config.toml
norm_place = "peri"
norm_eps = 1e-05
attn_scale = 0.125
extras = ["capped logits"]
init = "normal"
init_std_up = 0.0146
init_std_down = 0.00216
optimizer = "cautious_adamw"
lr_head = 0.0183
warmup_steps = 241
decay_fraction = 0.918
decay_shape = "linear"
final_lr_fraction = 0.0
doc_mask = true
train_tokens = 485400000
Each number is 128 + 24 x the weight over its row's rms, rounded and kept within 0 to 255. Layers, rows and columns count from 0. Numbers have three digits each. The size before them is the row's rms in percent of the matrix's.

# up: layer 7 MLP up, 640x448, rms 0.0169, rows 301-340, columns 224-335
# down: layer 7 MLP down (transposed), 640x448, rms 0.0195, rows 301-340, columns 224-335
# gate: layer 7 MLP gate, 640x448, rms 0.017, rows 302-341, columns 224-335
up301 101:127154144132103134142116124109124088104096116146102137145112124116103130128105168179122140124153116131140148135108104140102129102118090064158132142146137116143161109094122132094115151158128141105104130120117130114160116135122149146144153135136161143140164149144111104087151143133134143140142137143127125107128147135096150132118169144175
down301 098:133123153079125112141115128128137104105141099119119133132089138108083166137110139112102103112107141158092164149099140132093116107117130153109161182129147117147148152148146161142183132103105134131127073131110160105128160143112152161115142116120140108092121164097161105111133118107141129113169109096128097139130128105130137104152147120115
gate302 111:136155145125090098095118116170098131175106159136109145155099103131120105153149086130152127134106112160120073124151161155143090142113146133113128136104090142155145136102185125203169151178129137130106139133110133116058111128105100092051148126114105143109161139115134074120178132104128156127084080114130105101158126127115111135131148152139
up302 106:078132148145130123101109116128136095102122125130045167140136163181099147099130082148148135144101148080145123177153135136125124136122103142118129115099096114128115112112105094164134128147089148119101115173106140116082114106154111150085136119144137164105132092083178148078097106125117142146130101100138153174105117127109139091080116164123
down302 108:111134145148130163123119131093113117144132148098064124121122143117137167160143116143112206135157151110145118123150127091095107110122114121127104100102131120102123148086120161133132163156118150129123140162102071142129095102122141121113140109174118150119113137109135133085130113131144138180116118106155117118089139099150167137124145107135
gate303 100:110139139118158114144118083137134134145130137138142155120130115148146097108124108168075095138128138130134137112094118132134086143109131152156157131125123124085121138099170153113135133129087100117127122100129170174187122137116141141118112158174125107165101147163123117117157135121141116135151080153121138083125120125103137117128116129136
up303 097:163153102177156129131112126121107104128126154147133134139149125113133116135170094128155132155106137122111125122130162148176099129134189151165130156129163107110144136087111139124123107087129119083107148099147163118178114156162143142132151148085093133117111112168134077170114097119109129145171195102158116165153152143123110104148128071158
down303 101:107146114107156123113129140098098158112132129086113132107152136122093130133122090151164137158121094161153110123128123108161160118121150162117156127126141145148084126150127112152134120124146132143124095118164136191131098155135111099190129137120116145112147139122156173118149131156115119094139116081134128134136117128109087136114138176096
gate304 093:121100146144160144170167136096114131119158133144139109128119118105139119132147146187114113135127187106156097149108077122135161151153126156104143111107135158136112118141129125140152140111131162114100093148139164114126130140111110154130124139162133142146167167107127147143168124125131135161158097187109145169157125106101105149088149110141
up304 087:132084088138100137169129124115123162138120143138148109124146110136144143146128135130140098142125109121133127129139159117158106133125185118125120144159148131079092106076156160163113114143108143153134111112221126086120126093139122114194138129120127127122146143091088116139083146126132105114117148146104148138115169149083167152149177155120
down304 085:146142124138172120107161106139116133092127126096132119149090151089116102120145141095161115104085130145127066134131134152175123140140071136108168150120137147115135125134173140064091102134130175131108110135152130143156096160138123123150127134130125175079088122120083132086147105154117125116124066143104119159158163132115104093114149055131
gate305 099:129152127143137132148106142111125149150110119114137104115085128157113092129168122112100168115144107126123160160153100108147167135095171099152110119089123135094125099147161115162136142122152154133120094119118158125119132162154117129092147115139119152138103133129145090107126130153148158143128157093139093182133150127135126126149098138151
up305 102:096093144121096116098159114139146152123114140137181123155147154129135112136097112170082175117177109115136144117136106149137148149115085125138118093147101112143151123113073133135178149146090144095169178121095141124156144086163094118139137150144128171189078144102089098176102176128142143135159137166114171131104076140158086124109146113087
down305 111:133127126120131163151089164114134114102141119122111112124106115158111116114117128144109127095133137148074137138110142122146132127100163134134116138114123110152122142135138159170101136121140128155089099143110106092117107177144117140088113072118122145126161116147171142095129145156143120090085162100139124146135139127128122131174124122130
gate306 103:117121092117099139132125154151101119153133142077147111110135119100153164103104158130156145117213098156142132127111113128131146138140098144124087143124089115156081114149131072149123115114145141105157091131107094169152163124111109073144125118129129110144170163142110087144133127117115109111119131135116138103155128152159141140149115183135
up306 106:137177160101103140132137189166105115141140149155102117116161130105157172124147109130135102156134137149131153136136120129129132147149159124132127094133130110153139113126153133128131119140128136117111113116133121136165118153123154050087102172128117161162137156113104139138141129176107096146092199108083142121173188113130081148149156129137
down306 104:139137172121091114133138120190118101151125152136159108161159127183151143137128155141135111119133115140082153130108096102141133087141122114167127112113175111174146125098084115130141114134133132097151108117126138107106137087093083098113105167123123153111113158129127100172170117143144112115112119134175130139121078136167092136094128168148
gate307 094:110142081108112165131084149094097115099105095127147132148141112106166135139142178183168133105162117118122153173128131111134101119121125137143196136135095123131085106118120087104124141104103143111116094133112149160141149143081103155133143141162093111128124092118135074114115098099098155130130153110126175158152119120096126113154172141141
up307 099:167140099135191118100135123078146133106118188126139132115118151150116126122108087125146114123123189137151119100097068145125088119175130114096120112144168105176136136153143147128101183104156178148132095122142085137131120112115126097174174130068171098116151142140111149144146138152120156117089139166127107097112189129143123123123128168136
down307 094:127113146134118125103130147107135136118105147105141111128089106150131126105102135119129119121086154147112131141127122142162116110121113123126109145148123143142110142148155073144135119106133174114138120162089121180117138153109153141151136155113120128181151130140118124107148124129143116115137141117154139138122127150145143124136140127131
gate308 101:126132140084142127166151121108128093155128137107132142107125176106088094092101109124141128133112089180100151110130120117141129155135173142112127117150132123104115181107120139133126127130120148120149099175105080124153103115132151090117138097134112175092160141129141111117138142170148129102114127106166135150139126122074121100116172132156
up308 099:109114154132168102138182141139101124080116122115144109125097124137145126149118124092130149155174061146137127094160140148156147107123117145068132110137169125120116067135119153180140106089132126123146106149122126107164119116110127104151134139130136128123159080111159112098135119109186125144110114148124142086130174117114101149188106107115
down308 103:132134132158143079130102111125101150137097144124145111112090145121128076088084121102104060130127124099134102145164140141158127104086109114170152137138153125155148082110104122137091125134106115139094174160126097154104108124132185146116133116126139141068144106117127129150150136138154133168098125136100146125132082060138110160127078142122
gate309 104:129117109131164147178117143158133113161186158156107059115097108136146156143138155087094126123139154161089099142104118145147125127138115121147143144088092121162100120180124092138163116090113094138118171115108109144177135161140101120144142073124088119139111154141158077122145110148077159103095099106121146106102120070139123110103094137169
up309 099:135149116127111150121126093083107118165117096093135140121121115139120122142111122130159171174122164129198114126164140195117150113099104109110118149136132116096140113131116158108104154160123103138143134106161114147155107156140143118132117090136093161125093104096151104098116143141144160102102124110125097159136161095146184103131098142103
down309 100:144099148127101121137104151164123186149142127138138117080089149112155107116136101109106103148114157146136169172132118149150139113140129118106121143144151144105158141160122157173131118105143080105092152135123166130107120151135126145135110102192126178145129158115152075131127149127101092128130154164075122123130158142129134168124139133166
gate310 096:088118151163148145190075150136131109090147114094110145120150154079113115129115112138119145107128105098129161144125143102123165148143129114134138130121142111139147147102142103165073143176135150143098169122123172162128092129116137127086166128146130112107116106168119173127133123144136150125108137147130109161149162104139161159094107153116
up310 099:119146141142134137130142129085135142041143117107118113124179150113145119155127124120119128172158101187124145111139152122126085107136136121092115095081105152127119121154156136151132113130140110127141126145134162124099147077129125125153156110132143143110103186154125137168143147144113123104116154126101145098120112114151109155103125128164
down310 097:172102102107126110112093152120153129131144107113153110104135111120124084137143151115134110153074147150135106137117120136063145137118204175101144122171146149083103165118092119152113130102090116113110162116126091121108127138143128132096150153090141125125120140146087140134117167133166132134132085153131121112134140143129162121094113125163
gate311 100:120117110131139156096144141116111126093137054062117147137159155118136123169114059166076130152163107172079100114145171131118097143119155131117162096105157113104155123110131127131123153165132122127101131146130134143148136100075109148158136164151126065146108105141142100124142136135123126117099132126127112140140129142128112146158117145111
up311 103:119135170105101059127101144165092071098119059153088121138163139160143124151101131123088122148133123127097118154126144123120135098162138133072139105137120169135164125115160127114110157127138121106098169145128170156156124158088145164115150126150138075158165129083130115105102126152125141123095162122124156102117144171157107148116137140115
down311 103:101134170146153096162098126150110111129127111121099119129172161142114093116116124089148110126112129106097114099155153132126109062159174136129135085104163147119158108102113101136115120103128142088153154115115118126137126156123149100127128147124169106103112146147112101139131126132129099137137129128133153104110122140076117150092139159163
gate312 099:163130125169105131106096142146110152144208146120121106121159100126135145149109127127139117099156114119132121164164127095153154130109077114145132136129169131113142135134132123131109132104127210114123121149151115137163111131127095161122123098122128131134156102107113121159146131116132120116114119112140114127176131140118104174131113159103
up312 100:170137150106119105102153128109111133151107124161122142121135127113094151117113080116130116120128103152119119104156151122118134137095127177149164118122143143127191086135104141153148103123116116119098159155082112100125163126143064104116155153143157167094131080086097122169146104141102088122123069145109107131099122130175147167128126146082
down312 100:171167170150124107084124106056086126149126124079146136117099119111111087098112127119139137072156124126138077153156133104134119136156107127098164144110126117103143163156136137142146172115152162158141162109126156130148136159143134128143140091136162101102156114106136167120097142105099127157095112116139181103129128108108134141120125092111
gate313 097:119133102144125129104131109096104157115105150118111123159168134110112104135098134120109116124081098118133143135137106150141127129120137108171114152151117116124139099122114133112159088169184098119146125118118080181117109147086101132117128144104114119088152115122127100149096115147151145058192104147142110139155147142116085095150148171138
up313 099:143136080093076113094115148125106109125131163090124104127110115146112121089128135099117148138139137126132091108063141116099136127128126134146118099149138153083118116125146115133126088151123138135108146096116127141116141116125116140120107132136140113164198128154158089131099155151108129090103125092122135097167115146091131152091125117172
down313 098:089151171114130141113144149129133103118126112133110112117117146157132091143135114128107101116156100109104107125091144105127125157164141074125133101128086151086109150099139197131093085107099107156134121134105137093156115109132100116115135127143121137154143166131108138130122128119101153183133133142120135134104084135096129097140141086095
gate314 092:112130143099102114125109128108138109121113116142100113152099128099145100115111146128122094096117161177122169119140113096123156150116155151180130119116126109183063149165147130175057102097139114125105134115125137135116149149171151098124132132121152116109113122114110106081104126108107123146136090161121118150156145144071140140165129120129
up314 096:122156087139129106103128097156119104109128133141127102100096166148114146125138070117103077151141125159158086167130097111126140111138106099120140174161096189156132139130127144160136154114168159139123123146131145132104143158099151114152105135131185123121124132101159076115108150122097128133125110143117145097146158080099061117100127123124
down314 095:065137153114085134152140154083133114112132147136134128147110123082130110136120150166108105111125081111117126129148111112124122138119115134173095138107203102134112050101124133157115094170112163170083147132122115150109113131135113157131116129192119137122122125118121144133184101122100121105114100104097180152141117104105163125126102122150
gate315 104:122107134127147137142105080116129123133160098143107137135130078069137117122147135132095133144139111117092110122143133153098079126196125137162110135133091150129130157122156143115157124123114155173186095133135151140130167128144141121093148144134116154151110094127112109137129148129142136141142127142131159139129107164151150112167083168114
up315 102:142139150145077104142146139090153121099132090119111147140095116112101117145149157114143123142131153120127112140135126150130064111123160113130175152140146142109091119116153119176164138120136094169091163108106144156150149150099128129140106160072153095159113123120110098110115165102117068095085114098123142181116125148140121144144136135151
down315 103:117103142115135113115143122117150137112145136157121181082126126096120143108111118111137111130112137112168128145152093108102141096143140112138129175165115124113090114117110122142138148100125078126108131142132165145132118110132120121114162133110108131120113097139168125138110178161140131138159133124127116136122115105115151119161170154148
gate316 101:162119144122136149112111090103136133080111149093135112124146111083136146114102110115116159113127160141118174128143131118127084129151156118110114137123134144119153128143093108127140157127138128124152107039110103109099135163166110112128153151133136122117133098107115109118114120107154100122146113131160127101157123144128143146114084114144
up316 099:076113127097123140135126143151100112094167126154114143145148112150148095106166105151105113139109153141153158102117154159114138099135094149109117129122117079090157129149143128114136138141145119134141119105122118141156134098144172141130142118147102102129144111109133102120141111102090160158147131095146148096167127152132118151131134150161
down316 102:136172122136094099105103137148113129092129144152143150157114125139151105146125126124109161121112179120128158135129181128141131130147119098112138141122079133157108118161098098133111123132098104095107114156105122149158105152117152161148077109128192130147114128186131152104120118127132115143127123161125126113132122144136112184141163107100
gate317 103:114150101125165125119147119163119088121129114148098136117117124035128116138117091139119129145169074164100129106148125133142163155115118122130111157136116121124110068110135167095052123164128111117111114161163137160175120116118113123142130132142116142143158116117130117152109144158135132109140175130140115146108120127116148177130148169092
up317 100:152138123119108112149129151117121116132195128186143101149149125126131137160123137104112177133126152151121142117149163132100127080118095142115139101111143151137109136129132117184176137126127140140116089129126161150152089126133119121138131132096158095108121135132119131112175163135129089090108132158119138094093095110118113133127155161146
down317 102:108122120109124109107167134150057106138150149163077149101087145118136160160169123121122142132089113176114151083173169097103140097122123134098153130155121148184120095154179105136140146114135085104121096124139134145132142156143138143143144153087124108132120119127154146106114158119165109152173140114117119102125144175102149127137117163098
gate318 101:145158109132121114150118088153129056129124103121115196149114129155161119069103148138088107152100106097097155126164150156146125107109137081120141156117154128106133125110141137114119123103145139136105166142084176082118182166102132107161161117114137179142132121091156147149168129099158112110108103151124090134144108124097171121159118125120
up318 100:100120170120133113167137148130119128128120126142186100152131135135144145115131159118130083120136100132148129131110121133092102145142107134166136124084140107100106083154148141146113150089136131132133123074142186170147099130204131094120122123113103106113148139102163122099117142093129162174114097096143176106164111151118111129144153126107
down318 098:124161132131135123154138119089143140122133143133137124133113113155112106134104120160089137085156131133148134159114117121139150154117134132172132146156133104154123079145094155128107125134159113136082106108139138141115128144139137166137136119116103097068126088084149186104161145144119123138102102102111133122110091125127126137173140126105
gate319 092:083159111119132123146114081138082116106124129063137111144105133121108139128130140112128103092155149146115095129140119141125114136090159107151149126144116131116128108129119112156119130130150107108130142130111096125125115114119142127065158106121150131103120103158126149090117102135140148085085105107113129111134137131115097119135109138146
up319 100:072127147140129152123104120106105165125147127120184116096107162111159152127101148179146110129111109177141151153094082111095114143139121136122100134136121112083105123181115091099092136115124126133115133091151114143161113109129118125126071168099136100133175137124116117097098109157113134159100106183118149131086110136105146124085134126117
down319 103:089132142129115129166116134118111147112143159119104124075141111125141095159146103151099197097156136139127093099137082091118115143128118168118119135111094086157123125129138113120141140138109127113111115128093110121112141139144114099134100159113097077143122129131160096107144109125110111089115154166125167129102091115119144114120103126117
gate320 102:142092122156108135171143140108088138111144067103134160149100107121098085117143151162121106122101168141128084109201160119082085103075167112138138165134118098060091123178123108147144159112066122132119112117119124138159133091139123166141137155152116174137138089098102172148139123138139111150114103137156140091155099180139148126154145142138
up320 101:097099167120147122126081166117118142118114111141125158147062113096134122095120100130173118131122112163121136113097148127106153107072117071106111138101157131124122106144125177126093128135085129120122109109077134126085159121146155133106094107135103148142157132158108156113102130118141162151143147143106179131131139106096137132142146095104
down320 098:126135136135125088142149114177107123134135161157117132156163123095116127064149072094179141119125114136099137127137147083146139133154099099184121120103106089097138109127156124128115100110085193125143132142141094161106105169098142125118140102114129144119092119154125114145168131125159168138101126127151176130125147134135111102142116125115
gate321 100:123109116131114103156127120114091110149143095097160109142100081143117129162147144160143103127165101147156104124155132086089089138152066133095129146129141108122113138116108202149100141184143148087097146157134173130118100163148158087120143136155188135142139139136130117122121137143100121126087144169075137155164102114161123163120133114144
up321 104:165108177114088120164113132129133117160133106160127123130096099112134109138149139133103116104117094091099130125130140073151107146177134116143143112148133153174119136148149117118116139129154116106106075166136112119124115142112122101158115103193118160113156106078134181168116135132168105152098098140112112144122157099141126140106146164144
down321 105:156116168156080105140128109093111061120080105093138122129097113099140118120088116152127113141112127115139126168151121133135132146139112141110177133103114124159150150126118112121133134131149119136178094121179146177164117155102175086128107091123158177123135136169127141153114149158108086147113099157183136114112117148100151110099152125150
gate322 100:162132102195123134168088155115107139127140145122150081121132150140085140142126185152121140120116160172143158184140133129096093146122142098107136118098148098116133123129116102118114156106101144112143127145143152117146116124130065117128161137097109097116102165141168087120128128120129140114124128154125121113164115121104112142133138122112
up322 108:157149184105108120129126138124136100121099116135145162130154086112147118094152152127100147117167137081146130114122128145122171142126144133097130148147086147167142150180144158173166131140146109114088105111160128098142163141127123122112119107099205113141134119117135126137109126122123103134126129154101138126113124130157163126099145138159
down322 110:120149111131151121119145084092121149170097137118141135126145130088190109118111150098141113125123161144184091120153125142129110167109146145129152176131152135121113139117100132151178070145136097133150166123147148116157117149092110103118153092167136125121127130162122144131128170155087108138110140096138167132123151100133082098145152171141
gate323 097:171085137124110121162096104141112163148128129137107098117151115151132163186148188110140142134176139126099097092147145145144131106126123123153122141117120131132142142145137090117157147092114140168078148094110104078108139157127143124113173123120134156125123122133153131125159133119102165107132120093175138131076135118122100145140120107171
up323 097:129162120117144155130162149125117178143149102099109138156099113098150073115119176122107139131114123136158112133154145131117123117148131107116135140147133107107097121149138082119107104144131111115137098122117160122123132120191088178168104124125130109132080119091150101122107111111120120158066149128097134155109074114124156153111157142103
down323 101:155125137121145109131134129074113126112143137120146119151128114121152104135128128143152107159131134066157116102126124123174102128115154122121149119118144128124160106106132123129136158137184155151110137163111106188117130142121131107108142147136145105115130113159120132180154125169105132156122131133104125138122119095115137155146100189154
gate324 100:109119130121129137130122137120165114112118105129136113115137078150147142083161135117117112132113133151182129139111101144113072124106096126153170131155060112162104141093072128085131152144166178076163147174122099138179123138131141095141097129117152186114115101132125106171193130128162160177126096116137157122115109091143082109112098101109
up324 099:121111139136104141169102094116122157139161137169115144066108130126063130124136146149134121146113137123145119106102148114143104097123121157135126128107118083161078154098103107124132173160167077091125112139130138145119126116126160114151117080134152168139133114106151124124140110142145133146113121164164151100096171113103112124136093123131
down324 098:130135131124115116122121101117132165121155106136147117126127126109092122131100138128139213095156102152060137140163122119095119127112123117138125118156133114105097121129082143149121142133113122124128188084116135160113120156121168124126121142163139143172142115122146117139123165111099133134168141158140120138127137175177195087146171124155
gate325 105:144080138155126115153175186167135128130085163097121120113107098122177164167117132135117117112101110181110100133125087113127151128135117117127157122116121137100149153182159103116085117135099121135120147159111155149112149119127172072125116162164116139119130090126109131145112127095152110128142140146117171127079084134155122125117173141152
up325 105:148121138136122086112162196121121123127147162104079164118121122146184152127128167124115110111151133154127148147108082092161093143149102113123112074130121145165092155117082132071160149118077124145148181129138127143139101133123128120141104114127123106142134121136163147114134092125144154091154150137147139129143086125132157103107123138164
down325 100:160137124168071152112143125159110095145137124142127146124144119147164136066121146134115182103128119122160163147141134118122127146160171142141102124117125122148124102120129138087181159117112132114157125124139148144158141120170137154149070122166113102135102115087144132108126114101178169134139138121122071126105120100129095093123091142164
gate326 099:102148121104138111146155131118094117103133102137116113068151086090127187125148146137152104128099132127114126091113165159132110106146122096117115158132147162103132118154173160144118119132111125099150159127142143104124145132138156107138165094131146176138156072105161169133100119107119094109122125141114087115151161157033138144150151165115
up326 099:134118147143115150092150084173159138165124132147142177135122111141141147100127151144106162062153088150130160128128133204138101137142133154091159133169094084110129100112130117113163161108109149141163129138127143132078130147145114155134106135109127116135134144113118105114111144108179147122138180157125122109137125150127103129114112178095
down326 100:136114110137181152121119128128121184133108121105131157133138207131139154154126128131159079095105110142117112144170125149112118103157178149139142119108138125125094144118121102130137147133153159149174202143096159149098134136112121096121150110140132112121121163117144128144173138090136117094115127147130096139124151146168108113083144093159
gate327 096:100130142125128128129143100118126142129117142132110159066111114143148101089130109141132157134134132122111137137142088115107108139092123135118141140170117145121121097163153130132160130151132124114100151099109146134129179136177154160125082116124152113144146137116138138116184173140109166119057135113129116110124131138109151108109133112119
up327 102:152114114125122135128106173100119139157129126150123135127099097149164165107126113144119088088130111141143192118161107158116141175130137125138136136138127136116113098186188134095158113116149112103123144121090146146077133148141128156138104114135117160116143133164173142124141145094112109087141187205140094127143145164139111119118130081131
down327 104:096114097109118143160106144122129151157166162115135112126151135143161131152147129108095108167137153106151119136152141166137075121104124151129105085116205130121158133134126135120178128127141124124132105122147131118141139143152164140126099118098092136118161139105102115136154134131180138081132137154104122135127130132083142118106105155159
gate328 098:102146143111161137155154108108085092134111085168124158127133165103151098112108137119144109101100157164118152116151147141126129132109143121094139145160069081146107141106156138135163127075130126137144131137143110152140093115140145125156116102157105113136151138105129085117139125107140134081117119122084100122138150154080131074159122171140
up328 098:131139131124109118161144149123114143093139125099121124115130136146140168105123121121093109099147147160136119090134158142160155122106126095149148089094143163129143111151156151091173122108122132096092154153102147114142143133147101122107109167171185117128146101110101142102108146115146121115142154160136145138157131094127099107070110168144
down328 094:079132144193140150080153154132111111133145122143111152105125164115156096131136092168106128149109179149135151099151131149121121114106116130151116112097146145136098168141157148140165116123128097135151202095109150103123131094114130157121122100166124113085168099130138106088133154098120125086122126169158107134132131095142160103112089114144
gate329 104:114122108100103095143108164153111108161118114153151167128103142088104114124119145127081106114171113166115111127106125111099137164097124090113150122145181109090138146162166152140158133145130130139108142113158130103125183136107101147128128148131084096169117105109144141150162115112124120179186145098112133125157132098108110184135179130144
up329 103:202110134115138107107142146098141139143136120123090155096160134094097151112131141121155104139150166146125203152129149101122119143128110178121123142134138120123124120084115131112135115104115093135088127108121122100138143144113145190140111137076125121134122136130145121133100094154136098132146091142144174144124127125155134163132130073161
down329 104:160101094140132124109122149081136102113124152138098132150147118104116101109103120122136128108131136147093143090117145130148129139154124132131119121121098119154177162075171071123132124091161090140139101152113096115105107134127134127144116100105131133134149150109135102124142121085098104159114109119108169168129130171130195109152115158165
gate330 099:104124103144185191137117136126134148132132133129156056134134096120128103142126125127137143135111158145140131145121122095103095126160132091151146125106122097099082130146127131171119135083089135108140157123096086134113114182169134101168110168110129152066149160186147093125140158138137099108137149089104126130105131106119125114158147140157
up330 102:127141116136130146115155089120124149124144120141137124130138143088144139141173104101138119187076145125131113124156117163117112159145172086086120102074150128119130099134158093089160150111085123156154099142118088122178119156141141157058168149104125134135092180143149138113093181161166106106164157141167103143107178104132160121145121132117
down330 105:162109135128123129135099110112153137128125105087126122116107139129143122136136133100154089134123176157116104175140127105097126125098180118157151124136156114098170133143122157100130142155137114117106120117147121137141128126107130132142104089091146122149102149114160131077140151137131122088106146154093121132129151149141147145130098099179
gate331 093:134092149115116112148120135130144135136165138134138130131106067163143112118111088180122123130164117170141162148131106190143157136108181102131136112108133120126106144137143107116134149139088145132096085078109122106119146162101118105118120162108126128119120135132145108140099187088138094140118141063124106136139117141124137149129147149112
up331 094:124153138162125152131127143139126094116122152166155101149119141150148108148106085145116097099159092138135174135111164149135147140153108107116135156091170158102142153109114115091123107151122118168141118150143135141103111123120144120113119125116133152118160131083121093146119116106164158162153160102152119159095125167106142079134153125118
down331 096:113174125127174126135123150142099145115089108147132119107147130133077160131128136113108098107131139113156121107092178107144111142164106123121112139129120069095113152153078132180151109152125144123125133141118153094117138153104120127151103155144124116151149105174135137166166118101079113135109111121124174113129057103114105135110120121102
gate332 100:141097126130136098155117129085147132131123083102142103097185120097182174135138135146140102117147110157128139109150111176129123138118116120121121141166116119127126103112094121185149099125144152099154078090120158162107182145120137096120150126126123140136146116162125119145143162136152153129155120091203124134159103161156089099125127145127
up332 099:139102117121107140111130106149103108102133117160119062088119118131129136142120129139113116146090146155093144150111114115148156137152140120123138120155091145112109085103107146124129095126130131159120112129143112166135062149135124110157112118155121068141094120114143121161179109122125162131064097195084152156118162106171136113090140129078
down332 096:125111137160154118100109126094139123119139156124182134110125129092100137140101116120075143142127123114127142098130134143120104146113155148135142149132146118121108140122144122164158123132150125134126131126112108157050106141115119100166137135126130124127104122094100151106112127117096098144142130087134075164143130126140118156163155140146
gate333 098:100078133154162085110155123132137127114107120103136120143144144151100121116144137107142131168152132127113110107160133163152045126143138127114130118152127099114170113131132060121112085130134153078162098115134118153145131138097125096145117087103111107098117114103103142146139075085134179166077148095132157079136072122140148139156137148126
up333 097:130139134140135147127111120138151130132104168143130173101155095121142153124155077132106133078141141127096156114141103142116138130126176076121136113102097122094161136148112138121124143123120095163152128140129127110107159130163081105094125187158104138141152117154148107126137162145157124118147146134127148107122160099128168089107153146131
down333 099:087107126152130127128116106179112152070141119151094172152135138105127138166124090112098176115074129106117104133106127162156116110158157137091101130112143162159137102165126098109150181130155179138156162079125178129112128157146142110162143136106129115128103124098074122145142119131135105171131118165097163121146121092118125093125121120128
gate334 105:095165143116161100149111134114091129095123157118157130091143070167154145124094126091082132128165100186076121140169142143091107156139159148144144092146090081109112109110148165152087130113134164084135102125136124126119169134137164121143157106133125166118160108154140133150147104137092131139102083055163127167101135167123127128105149128134
up334 110:150089149141110142122157110111179146140176110058146108151123160087112165140139120133159156112126150114170133137152133138124110117084132163080135158131117150144144097131154097128121127134121126124176160162139158125115088151109125119118109121131125149127138154166099114109112140158108159062099104146138074122127121163134134157114159164126
down334 097:142117111100089131117158145119149167137114103116189097109138115097121134168120143085123177154112120146148120103126163163102116147121119112046118122121152156079185152125136140155141161127105125113176149156093153139118127103104137152117130142138120147157160099123090131126159161126130145107099112127107104147097106135101133149164172118172
gate335 097:165161180160130154146111104111054101143129151155107088129133166125180172141083101103140124139168103120131156156127144170112100129084145177127116129098141140113143145104134120139159141139099124115107131147126148135147131170127164178146125101123150163105142114179156144115071160101111167131114163121134152106106165154117129163085141145139
up335 098:114097078096157156100106073094107084126133100133115144122140114111100113140151129157150125127132131147072138151162114153160107144116114132162125099128116144136108126146158167121127121113149145101107097116094088138122112169136102135126161133095087096102119103108134136175142161123138131155102109113115107175118118136076163149148138125132
down335 098:129135098151142193125103123151142139140132124134095133148150126141131098153109125128132115083140091112136149138096143112108106106133115132132112078091155106113130097081107157136165122113122117128129170182130124093109111151107124119137134121104122121116114139156153142158096114148101125131111179142101116102120136158144137115095145123160
gate336 098:168132098143150139170109142146080135110148126108119127112116112155154135140127153135166138135146116161118110080160154122091113130115152146134130107112118134124105159143161115145097125100125088123086134122139142112150184172167140110125127113129130122075133102107116121120135140114167091204120131142099141163101146095103100123147114123124
up336 095:121109108130110125133206145111139078115113109148142120156116156160154159132162150127118134138101145134135128122115096127128132127142122131109109124127111141162086113124131108121120092114109137137139168151147118107157130157116105139134123075134154169131110137158133126130110099129138116127157095154095102161161128140122158104078144119102
down336 096:108138100119110141126118089125137139161144118140148166100139160111108104143126112152080176132149080129103127117118156108123133099145142115123099127139127093149133128075146173127153141158105172129136112177126124184114090107075167137113115135085108123131146146159156138149098104127142155111076139111106127134167135160121128100090133116108
gate337 098:136143133111136111109134112134176102113125076161118116131143085159138124103136159116170139113168128134108123130134145161153117177143113120085138156121143109104113134092098105142112097124084174083080117117106093134086147144064152126093137108124140145168096099132137118117129133134140130076139117123111145139121068102085117139139093129114
up337 095:095100170112117100153127120123108107150104136128142141083112134075152111120133109096128156130107111111134145106129052131140174110141146120131132112104151120162140106138106116092101140165167132148113125121148136146124154081097109098083132111097124181120120111128100105113075071121142120126126123191117103132098146136127107130124170129137
down337 097:160137111095112129124122113110073142115131154115126119140135115153137101120131104155117099134120140073116135159108114114133105106199113166162124128131188091151155093045126100147099154076127148116137122136112125155138130151095112084166107101147125106102143138137131140104141140166083120110116150076126165086116137115144131142075120144093
gate338 100:134100130152107130128133178155107133153136119109115127115137115107165135116126119113146123160105110171136135123150137116120105139124168164156126105102111120157145133101165132131183080143179122143149126127141167115131110118090108085151168153109150135101106103147128103143124148093101168117113123132143123115117121157108132169111152150164
up338 103:113178097144158132157127109111129116131105104120115083106101102132105146101143117098160150169139129154140101080137083128101085168119156145107122141143129109062178126112121110110083174132088161144136117162158099135151090108115178143173172121184147139103081152158143133150158113152142129164125136114156140127135102127082146142140139173148
down338 097:136104133138123172132126143147111144099117102104127104141142126112140128120117097132112114121110049133075130151124119108104127120082110111111132132113144131139122156122157111160140105126169124104100172135148139113116127133105146087129110116135137133184168178132151121165120148113137091149138121153142113103128160130137121117107124127110
gate339 103:106140135110153118177106153099115112121124095142119097101140160113134115158105132095083070113150121153145129154128107155119134131098120124103139146134115111128099127108188144106123143075130160135155124130121146171180172122193112120159140130092110114132146101135138130139170145121133142160084162116145108102151122105133142131141143160123
up339 098:165157122144142137152122120093128133176125138124130096098142137156131128070107123121133079107108175130144133137144130131133137133167126090111112141107155155113122146123112089186138170086149117082138111122109117118122150073144110164094136131122113128125117093099139147125133144116165117133117128147143107131136091127130108162130142106112
down339 098:133068128140093170129085126117110160140116148119143109128153091109158090110117106124183072117120125111087149098141129144138090085190095114199142099110147058111150145142152135113127114138122095137081129123141123156157119097150160104115146116108143102141109190131143139115151095141128128128157120123145147118118124101134153076136118180107
gate340 105:152135103173093129129087094167126165133100156120151136151166154153144119140196145116097155098096091116107118138110133130109046123122125111145128149148106104156114148145088101161136111176107122143136135116172120143106152119151139117116113105120119121122096165158174071137140153121074141170145146097117117128121111132115154139151097139144
up340 097:077122132125130138104163117126116159110101099098133152169115126099140128096123126136144139122131107129090072117126131150123127113133083131151136125131080147137185137108124131138123164136133117105151117152143162128102107109146108157139093153112122114123113117137154123070159150102153156108169121155135164139161127126130148077162115133145
down340 093:159127093146152128125130097192112145174112127144140108191115103127104102105131133082120142110122112114123150151127124140139099154176144159172114133156130118132142153088102102121101125146120125142149153073114091167154140131170096129136135127110109096128129113144155105118152114121113124115089128122123151122162093086175160107159097119153
gate341 102:140126111164156182160130152128096146150136144101093126095119105094182145129107158106098128141111120121151085082095139170129103140130129090144134130118105159109116131122108112148098181115128138122097099133109139113131127120105143098093143125086103127177119100082151101165101115078139157133135107155108100098102120126137135129110141141162